config.yaml
n_layer: 16
activation: "squared_leaky_relu"
norm: "rmsnorm"
attn_scale: 0.213
tie_embeddings: false
init_std_qkv: 0.0181
init_std_down: 0.0
optimizer: "adamw"
lr: 0.000791
lr_head: 0.0045
schedule: "wsd"
final_lr_fraction: 0.0
train_tokens: 351100000
Each number is 128 + 32 x the weight over its row's rms, rounded and kept within 0 to 255. Layers, rows and columns count from 0. The size above them is the row's rms in percent of the matrix's.

# layer 10 MLP down (transposed), 1536x384, rms 0.0299, rows 1183-1235, columns 0-63
size [105 100 102  91 101  75  98 103  95 103  94 107 109  93 106  91 104 105  88  95  80  91 100 100 109 105  94 101 102 108  94 100 113 102 107  89  98  94 106 102 102 102 104 112  97  87  92  99 100 105  94  92 106]
[[176  62 126 155 119 145 124  87 122 146 161 133 178 128 131 125 142  88  68 167 173 167 146 158 145 143  95 122 125 173 120 176 122 105 136 131 155 128 193 145 157 125 155  85  59 147 118 115 115 180 130 133 158  95  87 139 148 133 122 142 127  94 154 170]
 [118 103 172 169 110 184 123  93 117 108  83 115 120 166 104 147  95 148 146 141 177 173 107 129 104 137 133 106 125 145  92 176  92 174 118 147 116 104 143 126 123 124 150 166 114 146  46 174 138 159 178 114 155 196 132  70 151 127  46 136  49 153 105 166]
 [126 149 169 122 160 151  77 149  75 145 116 109  53 114 133 104 169 129 118 128 102 119 114 158 128 137 130 139 129 166  81  93 126  84  92 127 114 187 113 150 157 115 120 128 123 113 150 118  78 113 138 163 206 195  83 114 141 130 150 102  89 142 133 117]
 [ 83 195 144 118 136 237 135 180 184  93 146  93 144 113  80 161  95 106  70  53 116 118 126 116 132 141 158 128 100 136  98 188 138 132 103  93 113 142 135 107 209 144 136 140 114 183 101 144 127 101  83  78 139 150 144 106  84 111 110 156 116 171 136  40]
 [110 124 167 102  88 134 141 107 142 109  85  92 111 189 147 132  79 163 173 104  96 117 178 131 117 130 110 164  69 169  77 130 123 158 105 124 145 164 134 142 122 126 189 113 150 113 135 168 117 200 136  93  69 116 103 134 134 167 117 118  87  78  77 134]
 [175  65 154 148 147 141 198 152 147 158 147 138 183 141  73 127 165 162 102 146 135  81  80 146 136 147 155 193 133 172 149  81 175  72 108 168 117 139 140 107  88 141 136 122 145 121 104 122 203 139 182  99 156 144 142  83 129 142 159 123  73 122 109 121]
 [133 141 118 168 134  88 117 103 108 176 168 158 133 176 121 145 148 123 157  88 110 127 163 145 160 136 157 158 169 165  82 117 136  91  81 100 153 116 128 124 118 123 109 103  85 148  94 146 175 140 102 147 158 137 136  81 206 167  92 181 183 200 109  60]
 [155 177 128 133 128 102  74 111 105 123 180  87 117 196 121 213 135 100  92 128  88 119  89 145  56  99  94  62 129 132  97  79 115 146 134  84 135  87 102 161 105 150 122 133 108 116 111 171 103  84 211 159 136  87 157  65 134  68 167 158 162 145 155 172]
 [105  88 135 145 116 126 155  63 168  68 167  87  64 171 197 158  69  76  89 186 142 209 131 107  75 138 184  62 125 111 115 110 110 149 156 163 118 104 166 131  43 153 131 125 111  53 122 116 201 159  82 172 120 116 116 107  90 104 171 121 163  61  78 113]
 [108 119  94 132 104 132 193 124 154 128 137 157 110 162 143 108 112 126 164 168 176 134 160 137 101 142 154 124 118 130 123 125 163 169 155 155 113  93 127 134 109 101 103 146  93 114 132 103 136 101  46 106  86 153 150 129 126 107 107  94 158  83 142 222]
 [102 208 135  94 165 156 168 122 147  93 156  69 159 167 149 120  84 103 136 118 109 103 132 150 115 125 152 135 110 136 153 113  71 156 108  90  91 209 111  57 177 124 154 145 141 114 160 138  99 139 138  95 182 176 144  96 163 117  94  82  95 121 161 141]
 [158 100 153 150 177 153 130 117 169 193 104  76 127 159 169  91 143 110 109 146 166 133 101 126 135  96 114  95 170 103 110 125 113 149 123 147 149 111 157 162 141  97  87 174 133 172 112 122 128 145 156 144  80 115 156 157  78 137 136 114  74 106 118 174]
 [128 146 117  89  94 128  98 140 124 110  90 118 152 108 136 133 102 163 127 105 116  60 170 165 131 168 213 125  94 100 134 115 184 134 131 107  60 143 146 134 141 142  74 170 154 149 119 110 118 118 134 113 142 121 156 131 121 112 106 144 102  96 167  83]
 [158 131 148 156  92  57 150 174 111 136 182 206 119 135 173 114 123 151 134 108 170 148 155 124 174  81 100 161 181 179 140  79 143 123 157  76 174 181  83  69 127 121 137 133 207 121 204 158 118 134  91 128  56 137 129 133 150 129 174 126  89 130 141  98]
 [173 165  94 167 109 103  98 102 139 179 153  84 192 138 107  95 140 153  88 103  99  55  85 121 142  84 111 128  84 133 146 121 140 201 161 126 132 107 109 149  90  64 116 148 190  88 108 154 122 110 112 137 123 116 120  91  88  97 100  64 181 126 118 155]
 [ 48 114 168 143 170 118 172 125 149 131  67 176 147 142 166 125  79 211 135 180  89 196 131 164 117  59 110 108 117 145 154  94 148 162 117 109 116 104 129 108 152 122 129  89  71 142 139 133 128 131 156 159  91 151 197  97 184 120 111 148 116 141 143 102]
 [155 125 133 155  78 115 131 165 123 173 136 139 115  65 103 104 188 119 145 133 146  94 177  84 132  53 139  88 127  94 159 154 144 169 148 120 122 156 192  79 122 160 109 129 231 137 146 106 127 102 138 120 113 134  89 131 115 196 130 107 157 134 136  99]
 [129 120  90 145 109  96 105 155  63 109 119 111 155 146 132 151 111  61  94  63 171 119 170 138  95 149 113 114 137 107 126 114 134  91  90 137  94 146 122 104 136 134 124 166 142 190 133 146  53 124 149 168 188 193 152 174 173  70 147 158 135 113 136 129]
 [168 131 171  74 124 165  99 165 109 156 112 116 127 131  99 119 130 149 134  71  93 170  99 123 137  97 165 117 115 125 114 153 163  88 123  96 118 166 222 174 126 151 146 129 121 146 157  89 138  91  41 104  85  85 162 124  66 155  86 115 161 150 127 132]
 [115  81 176 132 139 158 154 139 147 160  50  53 170 156  88  91  93 148 108 114 128  90 172 113  83 152 114 134 138 161 176 153 100 131 142 159  89 119 172 115 127  79  99 139 111  79 123  77 131 135  66 138 140 162 179 143 100 144 116 126 148 148  83 135]
 [141 147 113 144 136  69 133 149 159 107 110 103 112  73 111  94 119 121 127 135 140 128 127  91 152  95 116 111 150 116 147 166 100 143  89  69 138 132  86  80 161  86 110 176 139 128 172 128 106 148 102 182  94 133 139 122  91 101 114 130 158  70  74 150]
 [113 182 115 140  88  98 188 122 116 135 137 121  98 121 192 118 154 109 131  99 115 100 131 145 141 151  56  55 122 148 124 113 154 109 120 138 148 105 127 143  98 209 147 229 151 150  92 143 104 106  84 139 127 158 155 152 112 122 140  98 117 100 121 109]
 [102 132 117  95 154  85 126 178 101  65 175 144 107 127 156 142 119 114  79 171 122 128 121 105 120 143 110 170 123  91 133  99 149 124  66 185  77 117 137 142 136  76 128 129 155  64 194  80 133 105 173 125 175 107 128  62  61 133 171  67 144  66 114 115]
 [ 73 126 117  81 128 143 153 142 134 176 107  78 151 116 150 134 106 145 143  84 114  92  73  95 152 155 128 122 156 103 196 132 153 175 128 204 109 134  97  95 125 147 152 131 181 117 141 139 178 115 132 130 129 101 137 169  88  95 120 105 105 139 115  85]
 [ 82 192 121 126 174  93 144 147  73  84 128 162 100 102 143 137 168  87  43  91 124 162  75 139 109 101 133 154 160  84  61 101 178 117  88 174 155 131  92 139 188 159 118 104 124 202 160 102 140 153 153 139 143 136 102 133 138 109  80 162 132 115 136 102]
 [119 127  40 134 121  73 127 136 152 137 152  91 101 158 121 150  86  56 109 135 153 162 203  94 153 120 135  95  83 146 149 110  90 111 129 133  52 145 128 144 128 108 142 119 145 116 144  83 155 144 185 130  90 150 148 123 117 171 146  19  79 117 115 200]
 [149 157 136  91 147 172 135 158 173  83  93  77 129  96  73  82 137 150 140 127 154 103 161 115 138 116 106 104 134 143 181  80 159 131 151 154 158 139  99 117 130  81  53 105 121 148 133  70 139  68  84 101 164  98 153 113 212  97  99 112 107 161 123 113]
 [105  99 113 131  78 160 119 141  89  55  44 111 148 180 108 182 142 142 134  88 107 123 125 117 102 174 124  48  89 141  97  84 151 130 138 155 197 143 157 130 100  99  93 154 119 167 121 201 107 102 207 112 161 101 184 135 163 136 152 175 110 134 113  82]
 [158 137 157 117 137  71 128  95 102 107 123 122 127 122 132 103 157 172 141  38 118 114 175  82  99  99 144 192  97 121 208  99 207 127 155  96 135 178 103 103 173 149  85  72 121  78 102 158 131 108 136 105 128  54  83 149 103 147 146 140  79 190 100  67]
 [135 129 172 155 123 124 118  96 128 101 152 125 161 117  80 131 104 152 101 141  73 112 140 118 134  97 182 110 134 151 180  95 169 100 169  86  89 127  92 162 144 159 184 108 135 133 177 123  74 145 119 157 169 104 173 145 194 136 151  76  98 149 152 196]
 [125 154  70 116 140 128  91 111  35 116 113 109 109 124 143 114 126 198 151 132 172 126 108 164 184  98 125 137 143 157 147 105 201 124 120 129 122 195 137 187 117 146 140 135 136 144  88 103 115 146 139 122 189 166  90  71 112 151 106  70 123 157 114 140]
 [134 135 111 157  84 127 112 128 161 122 119 141 168 215 150 112 125 103 113 128 101 113 158 159 102 168 145 111  57 146 128 115 127 133  83 160  65  86 172  86 136  97 151 110  97  97  93  67 116 137 151 131 142 109 132 149 124 103 112 114 139 117 156 120]
 [171 148 110 170 121 171 166 147 115 133 157 182 101 113 158 207 133  69 151 134 103 145 147 126  91 115 116  52 155 138 111 152 120 140  93 103  88 136 140 128 164 116 115 154  93 103 137 145 108 192 142 121 139 152 131 154 125 146 119 200 128  85 100 182]
 [179 134 172 130 100 186 142 137 107 125  91 190 143 108 141 149  74 145  78 121 133 177 111 128  99 136 146 118 155 124 187 113  87 150 203 101 131 112 156 137  65  94 125 116  95 136 143 161 108 131 162 124 119 179 216  93 164 124 136 118 156 101 139  88]
 [134 125 156 130 147 188  99  92 111 167 201  89 122 135 124 120 129 174 124 115  84 130  84 100  79  89 111 151  73 124 121 185 148 164 138 147 181 117 162 199 171 128 152 130  71 206 122 154 150  95  75 141 138 106 103 147 139 124  57 137 113 152 155 139]
 [103 160 103 131 130 128  94 110 107 146  87 120 119 111 102 125 128 191 125 101 150 141 119 152 121 187 155 124  93 106 141 183 138 164 124 122 131  91 126 121 135  97  95 169 129 164 122 120 187  99 128 138 147 121  93 169 109 146 185  97 143 102 125  47]
 [141 103  79 145 116 105 135  74 108 120 146 118 141 158 133 134  74 118  79 106  99 139 153 159 134 160 127  95 164 137 136 151 153 143 102 155  83 168  82 111 145 155 158 173 103 165 128 124 110 136 155 173 159 103  74 127 139 114  53 122 193 103 134 157]
 [ 76 137 131 139 123 135 137 181 153 168  86 131 208 189 117 154 118  76 125 185 106  72 199  90 153  82 116  83 106 149 150  88  94 170 125 181 139 127 165 106  88 107 151 100  94 159 138 140 110 124  92 119 122  98  86 118 167  73 100 163 121 179 159 125]
 [138  53 190 103 151 120 141  97 210 192 107 132 140  78 137 151 127  90  98 152  73 114 134 133 157  94 138 187 153 105 139  98 151 101 107 173 166 110  92 128 176 168  77 164 125 158 100 100 126  98 138  99 123 175 155 103 146  85 188 103  85 124 105 127]
 [ 68 143 161  99 137 146 193 159  92 102 142  73 112  67  82  78 117 168 140  71 137 120  91  72 122 210 128 145  93 150 162 140 152 130 130 116 118 111 140 150 151 164  96 146 130 153 148 137 138 117 176 217 157 132 124  87 172 168 189  66  98 165 114 128]
 [ 99 136 169 109  97 130 156 160 170 129  99 102 143 137 154 143 120 120 140 136 151 156 128 128 167  84 124 114 110 143 147 114 110 130  86  89 159 143  85 156 100 149 175 155 120 135 102  90 128 132 106 147 156 172 166 134  93 130  94  53 126 129  88  68]
 [173 130 166 147 120 186 141 127 104 156  96 120 138 191 140 135 154 124 158 142 122 173  65 106 159 127 133 171 123 160 117 130  65 102 137 100 114 114 164 112 145 185  71  87 165 160 120  90 153 158  92  78 127 100 141 131  81 155 136 117 156 143 185 151]
 [125 111 124 149 138 161 146  80 145  86 141 138 156 113  69  75 167 109 129 157 138 162 136 146 154 140 145 112 105 158 147 136 184 135 153  70 176 161 126 106 131 154  95  91  41 177 105  87 129  74 161 142 171  78 113 135 100 127 114 115 147 102 115 118]
 [141  68 167 139 175 141  68  87 154 157 140 169 129  93  99 196 139 156  97 122 148  93 117 111 103 166 130 105  94 143 103 109 159 158 170 149  92 135 108 156 180  80 141  65 121 164 106  95  98 156 133 147 125  90 124 168 115 122 110 128 175 117 120 132]
 [167  30 132  53 132 148 159 104 157 128 128 139  86 176 125 159 119 130 126  73 135 104 129  75  51 161 122 179 157 118 104  85 142 118  88  46 156 134 104 120 140  94  84 123  98 136 169  93 162 135 155 135 128  63 142 149 129 103 152 124 169 174  76 201]
 [139 153 129 112 143  77 100 106 100 116 107 134 113 101 132  49 107 115 139 142 130  64 113 176 141 149 125 129 113 108 153 111  84 152 153 115  94 143 193 173  87 175 107 170 170 108  94 121 149 121 144 149 132 144 191 189 153 161 119 114 153  68 118  95]
 [ 69 146 159 124 167  66 121 177 118 130 153 154 131  93 146 225 118 102 110 145 142 171 121 125 141 106 127 154  81  82  99  76 144 178  95 154 122  91 119 126 155 138 124 115  92 140 129 161 169 145 132  94  53 102 104 154  62 157 127 113 143 119 154 104]
 [143 137 168 144 144 136 137 129 103 141 127 188 140 184  77 159 157  88 152 144 161  87  93 181 146  93  93  95 136 154 138 114 122 165 113 102 154 151 142 178 168  64 182  78  70 183 158 131 114 169 167  92  75 107 152 151 116 130 108  93 168 128 106 172]
 [117 114  85 126 184 113  97 154  95  91 147 127 187 150 161  65  57 142  98 175 110 148  69 119  93 132 113 103 165 130 146 165  59 138  95 180 141 127  53 176  89 120 127 147 106 142 108 122  30 106  98 159 158  90 120  86 125  93 104 162 135  99  80 114]
 [148 110 150 128 164 129 165 121 179 191 148 105 118 199 184 168  86 105 146 166 175  93 144 132  77 150  87 155 129 118 128 147 132 106  98  96  96 173 161 183 122 149 145  94 116 169 145 154 110 186 122 136 113  97 110 156 148 100 149 185 101 151 107 141]
 [ 60 153  92 162 159  89  63 168  71 161  77 204 120  86 104 192  82 147 114  99  97 150 132 113 111 127 106  74 176 163 109  62 194 156 161 113 218 111 138 111 141 170 197 123  54 128 155 151 136  68 108 124 117 125 110 180 147  62 170 122 185 135 102 119]
 [119 133 187  88 156  71  99 194  83 133 172 149 145  95 178 109 156 134 207 111 119 160 123 140 196 147 191 152 129  93 142 144 149 101 156  83 165 103  94 150 166 132 136  85 153  82 164 158 120 108  85 118 140 121  31  72 121 176 113 115  77 106 111 117]
 [113 157 131 134 154 100 128 129 163 128 108 140 135 110 127 136 144 138 142 148 142  88 139 113  83 107 113  87 125 162 105 112 115 182 188 103 128 172 147 113 133  83  88 164 112 144 202  87 151  87 111 150 160 104 182 128 153 117 106 123 131 116  60 163]]
# layer 10 MLP up, 1536x384, rms 0.0466, rows 1184-1235, columns 0-63
size [ 99 102  88  99  69  99 108  93 107  91 105 104  85 111  89 104 108  84  91  74  91  94 106 111 107  82 103 105 118  94 100 127 100 115  84 100  91 108 102 105 104 109 113  99  82  87  95  97 111  92  92 105]
[[ 85 222 129 116  73  86 139 150  98 135 140 104  75 173 148 151 165 124 156 119 193 152 168 113 114 186 186 144 143 115 142 126 128 105 126 126  88 174 163 107 179  71  89  73 161  75 177 199 112  96 149 206 115 118 128 152 117  66 156 115 127 193 109 127]
 [121  87 140 123 106  93  83 132 148 135 116 106  73 138 118 116 136 156  96 132 162 168 102  47 101 179 110 152 109 149 158 140  93 159 170 137 115  64 123 104  57 153 130 111 128 142 119  76 140 127 125 113 149  78 159 105 146  81 144 161 123 105 178 152]
 [118 102 189 154 132  66 139 113  75 100 115 126  77  75 142 126 113 135 136 177 208 113 115  97 144 181 101 108 125 138 189  98 140  81 148 197 104 108 126 109 139 168 121 112 110 153 135 118 160 149 143 109 134 101 193 138 184 150 160 108  80  95 102 120]
 [198  96 125 163 216 102 137  66 130 114 169 127  86 134  85 124 112  75 197 111 138 187 153 106 117 166 169 147 122 167 113  75 140 142  84 122 152 116 127 143 127  64  68 102 153 121  86 126 112 156 118 176 135 133 105 121 125  55 199 137 122 166 182 184]
 [182  86 121 103 145 135 126  72 110 154  90 131 140 135  87 124 142  71 111 126 145 142 140 151  85 139 113 177 115  76  94 107  94 156  91 107 111 172 104 129 181  88 116 131 138 108  89 119 143 147 140  92 162 119 140 142 140 163 120 138 165 117 137 163]
 [102  99 105 114 125 111 169 137 147 154 122 176 137  94 205 150  95 107 154 160 160 129 129 112 120 125 110 120 129 166 163 125 163 117 171 182 112 167 164 101 155 102 119 168 208 152 140 167 107  96 116  93 114 128 166  93 101 108 195  70 135  84 171 241]
 [157 140 111  96 206 122 133 119 115  68 135  98  94 134 104 124 137 121 114 159 174 154 122 153 125 170  88 153  56  84  85  91 143 118 113 121  65 147  72 125 136 191  70 132 150 102 191 101 128  84 139 107 108 144 131 100 169 144 133 102  70 168 201 118]
 [ 96 121 128 134 106 102 113 127 104 138 119 100 127 118 209 129 139  81 158 124 146 147 141 124  87  63 101 114  87 103 142 167 158 135  83 105 150 139 127 124 133  91 119 123 133 142 126  90  99  86 150 118 120  72 131 117 203 141  87 134 167 165 157 111]
 [112 191 117 146  82 173 187 143 104  97 158 111 125 157  92 145 141 144  96 194 147 194  88 106  83 143 181 119 132  92 150 123 143 122 114 155 103 168 131 141 120  85 120 150  92 138 102 127 130 143 113 141  76 162 160 117 156 152 147 131 148  68 117 173]
 [171 141 133 178 108 165 131 185 103  95 116 107 123  88  90 137 104 199 111 120 174 159 101 103  78 139  86  79 168 153 118 112 111 166 183 159 163 105 147 147 110 100 179 132 137 108 145 134 153 151 166 108  68  64 119 141 110  96 198 131 118 126 126 132]
 [165  88 144 135 136 135 151 143  95 119 136 156 159 139 117 135 102 171 136 167 133 111 166 112 233 148 121 111  97 135 132 134 141  99  94 130 105 127 141  85 107 105 123 145 126  98 179 153 177 148 136 121 137  70 164 140 183 101 109 162 185 123 115  78]
 [128 110 152 127 132 155 123 125 146 163 152 144 107  29 119  89 160 150 184 122  89 175 111 148 102 219 144  80 104 133 130 121  83 154 142  66 147 125  73 157 116 156 183  77 100 108 169 105 160 176 159  78  90 135 152 157 175 221 165  80 146 129  93  83]
 [120 113 111  97 179 153 113 143 127 109 110  79 139  87 120 152 129  86 157 107 145 136 183 100  98 132 126  91 118 137 142 169 106 147 119 156 142 111 149 177 148  86 147 110 117 111 136 101  91 127 201 131 152 160 167 110  70 122  87 165 158 101 116 147]
 [164 134 104 113 203 138 130 115 128 127  91 152 152 125  90 118 132 101  94 115 160 101  85 137  85 153  93  92 131 101 137 170 121 123 189 134 124 140 133 128  65  97 111  91 176 131  88 109 116 176 181  95 158 118 134  78 139  89 122  89 155 148 118 158]
 [115  52 104 195 169 189 123 102  96 111  97 199 152 159 128 120 137 156 106 172 119 135 136  95 119 108  91 137 161 126 111  62 128 140 119 112  73 183 120  96 118 127  78 131 113  68  74  87 134 157 125 158 153 137 135 141 147  99  48 129 135 137 162 136]
 [138  90 122  98 104 157 141 128 115  83 145 194 103 156 104 131 176 177 175 166 105 121 109 140 103 137 173 138  73 137 101 160 112 145 122 139  96  87 148 139 113 126 200 176 146 142 116  70 101 127 157 170 146 136 109 110 107 163 131  77 130 154 167 135]
 [145 132 111 136 142 141 162 135 158  95 191 127 130  86 181 124 115 169  89 147 167 141 158 136 142  51 139 113  81 130 160 125 169 175 149 151 143 128 111  97  65 104 144 109 164 111 109 122 152 100 184 164 115 136 125 140 169 179 122 119 123 109  87 104]
 [ 53 174 169 160 158 125 128 181 133 123 117 150 122 143 142 127 169 123 178 106 117 130 105 123 106 152 104 153 160 103 103 135 120 119 185 131  75 135 122 104  91 160 152  99  73 183 129 125 115  74 112 155 142 145 157 117  87  89 143 133 112 134 103 123]
 [140 158 120 169 188 163 207 111 112 135 133 111 137 116 109 123 102 132 106 141 159 195 172  96 161 175 168 123 116 154 151 104 121 150 158 165 133  59  68 175 133  73  78 159  94 206 107 151  87 144 136 119 140  91  96  93 169 123 149 134 184  94 146 136]
 [150 132  87 141 137 160 135 130 150 113 134 121 127 105 144 164 110 159 108  99  58 109 131 119 160 120 141 157 137 142 216  93  67 137 141 112  47 170 122 128 123 146  82 159 119 185 103 143 131 112 165 116 108 157  99 138 128 119 148 123 166  95 138  97]
 [126  47  97 121 185 119  73 131 147 130 168 112  95 178 155 125 147 135 165 113  98  74 123 147 174 104 177 197  88 119 121 109 185  92  61 154 140 111 124 139  85 131 131 144 139 115 131 169 147 138 151 155  61 100  78 129 153 185  87  93  52 104 122 102]
 [ 67 151 101  82 186 133 159 204 180 104 142  77 106 106 158  96 142  89 161 113  66 144 154 100  88 142 131  99 156  85 104 148  75 129  73 102 175 176 131 172 113 138  95 129 129 145 131 135  87 134 129 150 138 135 185 123 110 146 119  69 121 114 106 129]
 [102  93 121 147 176 152 160 101 164 131 168 153 133  99 175 128  66 196  97 107 103 152 131 117 121 126 122 130 160  91 113 119 117 120 202 116 181 130 114 189  45 174 176 162  95 162 131 198 156 138 166 154 174 167 160 173  87 142 114 122 101  83  82 199]
 [105 131 116 172 132 102 142 160  77  72 107  74 104  92  98  51 111 147 172 144  93 120 143 159 115 118 201 103 143 104 102 139 161 155  74 118 103 119 124 101 134 113 157 109 125 184 158 165 129 139 136 144 132 121 132 194  85 101 134  90 101  89 138 163]
 [103 152 115 118  84 145 149 139 143  91 139  98  97 137 147 136 131 128 203  94 147 120 102 164 151 150 139 156 104  88 145 145 118  73  88 158  98 149 140 109  99 120 154 170 146 164  92 147 125 173 148 163 106 145 176 102  93 173  95 107 125  95 120 145]
 [118 138 116 136  88 114 101 108  70 137 177 178 141 169 139 136 105 139 148 148 150 166 123  38 139 143 142 175 135 128  48 153 133 186  92 119 113 121  66  93 126 153 173 126 155 147 132 126 109 183 131 171 114 132 112 114  28 148 142 121 165 100 182 167]
 [106 144 144 122 147 133 121 116 159  82 114 142  91 141  92 149 140  99 129 142 163 146 122 111 114 140  60 121 112 104  79  84 105 175 196  62  85 159 105 183 151 131 159 148 104 147  99 132 186 116 123 150 155 148 176 174 118 124 192 142 148 162 120  75]
 [159 136 117 126 110 139 118 140 134 153 172 110 152  93 103  97 142 117 134 158 169  76 138  91 163 132  74 141 148 124 200 137 100 166  89 133 134 164  67 172 114 113  94 151 121 157 136 158 150 144 163 106 229 158 191 132 187 205 102 120 143 112 120 139]
 [116 151 147 125 150 142 151 148 165  95 129 134 128 137 114 124 134 122 117 182 134 183 162 109  86 147 168  82 163 166 100  93 111  79  86 117 132 168 106 165 116 199 153 208  67 146 123 103 104 101 148 137 116  89 161 124 169 112 103 138  89 129 161 189]
 [147  92  75 152 108 107 118 132 108 161  94 170 109  66 119 142  98  69 115 137 131 186 100 138  60 103 164 152 148 134 113 143 111 218 117 168 177 106 154 102 120 110 174  99 134  98  72 180 129 102 137 185 143 158  99 165 111 128 181 141  60 116 176 114]
 [145 126 109 115 144 134 174 166 165 136 116 113  89  74 109 134 148 139 116 118  74 179 126  81 106  89 149 120 152 206  82 179 151 145 159 141 120 121 104 144 162 193 157 191  94 209  91 112 122 141 162 182 176 136 106  92 150 129  89 123 181 131 152 196]
 [153 138 157 146  97  67  97 133 100 136 152 119  98 173 193 155 129  67 137 137  76 183 143 153 124 120 113 122 118 128 102 135  91 102  76  82  66 138 141 164 105 109 127 183 156 113 127 115 141 190 143  89 195 147 144 176 119 128 153 167 142 115  79 141]
 [132 192  72 174 126 126 151 142 130  65 173 130 136  89 161 164 144 106 167 139 131 165  96 139 137 129 148  87 108 109 152 105 134  94 180 135  70 169  54  81 143 138 139 109 132 103 104 130 128 152 179 165 122 136  61 142  91 145 127  89 175 190 133 125]
 [132 136 153 121 128  65  96  99 157 107 139 111 154 117 129 208 142 120 205  35 127 196  59 140 142 119 121 153 138 158 121 138 129 126 129 197 138 100 166 103 108  62 152 105 148  97  89  93 177 115 106  95 114 110  89  63 136 119 180 148 119 145 203 139]
 [135 173 117 153 124 106 155 160  86 123 129  89 115 177  94 141 129  98 112 207 148 177 103 127 161  93  84 122 123 129  82 134 151 142 120 178  99 127 198  94 154 103 126 158 141  80 112 143 126 107 136 139  23 135 149 122 166 153 138 148 101 142 120 123]
 [ 90 119 131 125 189  78 172 105 125 141 190 131 111 145 120 113 100 130 102 117 145 145  70 122 127  66 139 137 111 135 177  81 129  97 126 151  98 116  84 156 142 172 144 109 104  47 148 135 161  90 152 152 125 145  42 157 154 138 116 113 120 162 102 123]
 [168 145 110 164 169 151 189 123 141 123 176 159 168 134 119 126  98 105 127 147 143  98 128  78 109 144 147 165 142 146 101 109  83 103 116 117 128 111  84 171 138 116  99 114 100 178 102 136 156 159 174 160  77 100 194 130 130 128 158 129 128 165 149 114]
 [166 140  94 129 119 150 134 123 179 156 146  81 100 105 153 121 139 110 166 141  99  66 115 145 117 102 157 161  59 144  93 131  95  92 109 143 102 134 115 169 171 116 101 159 159 121 125  63 140 134  98 171 105 121  92 126 175 145 156 132  91 101 120  97]
 [159 137 109 102 135  98  91 131 139 105 101 119 112 110 109 128 145 115 140 120 141  96 125 147 183 166  52 162 156 145  95  79  99 124 113  92 156 169 154 107 105  87  99 130 169 124 153  93 140 126 158  92  72  70 143  92 171 110 129 115 118 155 164 134]
 [159 145 141 150 148  90 114 121 155  81 169 186 118 139 123 140 138 108 138 140 150 164  70 108 137 143  99 145 144 124 217  76 119  49 142 182 139 113 152 122 150  96 162  82 181 113 112 161 139  77 148 111  54 117 176 160 142 127 121  99 126 140 118 170]
 [131 129 112 137 128 141 176 129 101 127 153 159 110  84 136 125 175 101 120 145 129  95 130 119  58 124 175 141  70 145 125 119 115 121 100 148  76 212  94 160 154 165 150 113 115 193 117 119  88  95 126 166 112 190 136 140  73 135 166 143 146 166 133 197]
 [162 146 129 181 101 131 147 170 172 139 117  80 131 159 148 109  97 204 148 110 131  78 139 139 139 109 184 155 195 189 160 160  90 135 148 179 108 166 142  90 138 153 144  84 143 123 156 133 129 121  82 145 117 137 146 109 170 160 105 129 137 115 132 108]
 [166  99 136 182 215 100 147  65 166 124 134 156  91  93  83 133 143 126 137 132 112 179 107 119 155 135 151  99  89  81  91 184 108 159 176 140 104 111 104 162 101  85 165  61 165 142 145  86 155 136 149 143 190 124 169 124 167 113 149  98 141 165 136 128]
 [136 130 185 118  96 121 133 125 126  71 113 184  96 165 113 153 169 164 148 109 132 145 116  83  36 144  61 143 156 144 105  74 156 144 167  76  63 179 115 104 149 103  94 120 119 120 147 138 123 109 104 187 142 137 133 124 151  77 149  96 156 129 188 141]
 [143 181  96 122 152 124 119 104 173 137 125  87  67 111 107 163 106 120  86 103 133 163  85 133 102  86 166 163 131 114  93 142 119  79 100 110 145 127 139 115 165 132  90 165 158 162 183 173 129  57 103 140 136  88 157 113  89 149  83  79 144 165 143 134]
 [181 119 140  91 128 148 146  93 186 123 103 174 102 155 113 119 153 168 159 128 112  68  94 138  93 131  78 135 170 139 159  78  99  31 161  77  79 151 174 133 125 126  88 142 141  92  78 136  95 111  99 106 158 158 127  76  97 116  97  63 108 161 112 181]
 [184 131 189 166  93  84 117 151 104 109 158 104 125 165  90 113  88 156 116  95 133 172 154 150 192 130 103 171 132  58 162  82 119 150  88 105  79 134 131  91 140 151 194 133 158 144 142 165 163 139 115 116  82  55 151 131 113 128 129  94 142 151 116 200]
 [ 92 116 118  80 149 108 109 121 203 201 119 129 119 160 155  70 123 106 109  96  46 114 155 115 142 139 156 134 130 159 160 175 154 109 126  61 146 141 146 107 129 161 134 161 139 184 140 198 104 110  97  79 156 163 188 127 129 206 117  70 132 176  75 107]
 [164 126 163 110 128 149  98 177 176 135 102 142 125 155  99 139 116  95 170 154 149 202 163 141 119 159 102 178 135 162 152  76 136  90 142 156 117 142 140 143  70 167 119 157 161 165 150 145 139 123 116 149 130 141 116 110 182  96 136 174 163 166 123 125]
 [137 145 147 115 105 129 126 141 215 154 105 114 143 121 137  57 133 131 201  64  84 147  96 118 105 130 140 160 119 138  85 148 146 102  90  83 129 146 105  97 126 128  92 150 149 108 129 136 102 147 131 209 121 177 123 172 145 128  93 112 133 127 148 105]
 [148  96 115 186  55 160 143  81 145 136  99 173 119 129  94 111 176 113  83 182  86 133  89 114 115 140 113  94  90 151 122 162 157 134  68 187 153 171 128 127 144 136 125 111 128 203  68  75 115 137 159 129 139  31 146 130 125 111 131 147 137 148 138 157]
 [160 150 197 165 168 167  90 116 164 107 139  95  76 108 158 141 149 136 178  75 164 116  99 158  70 100  45 193 114 108  77 162 117 161 117 149 129 121 195 157  89 108 159  92 132 121  92  75 125 116 177 145 113 116 155 165 196 139 127 161 102 159  87 143]]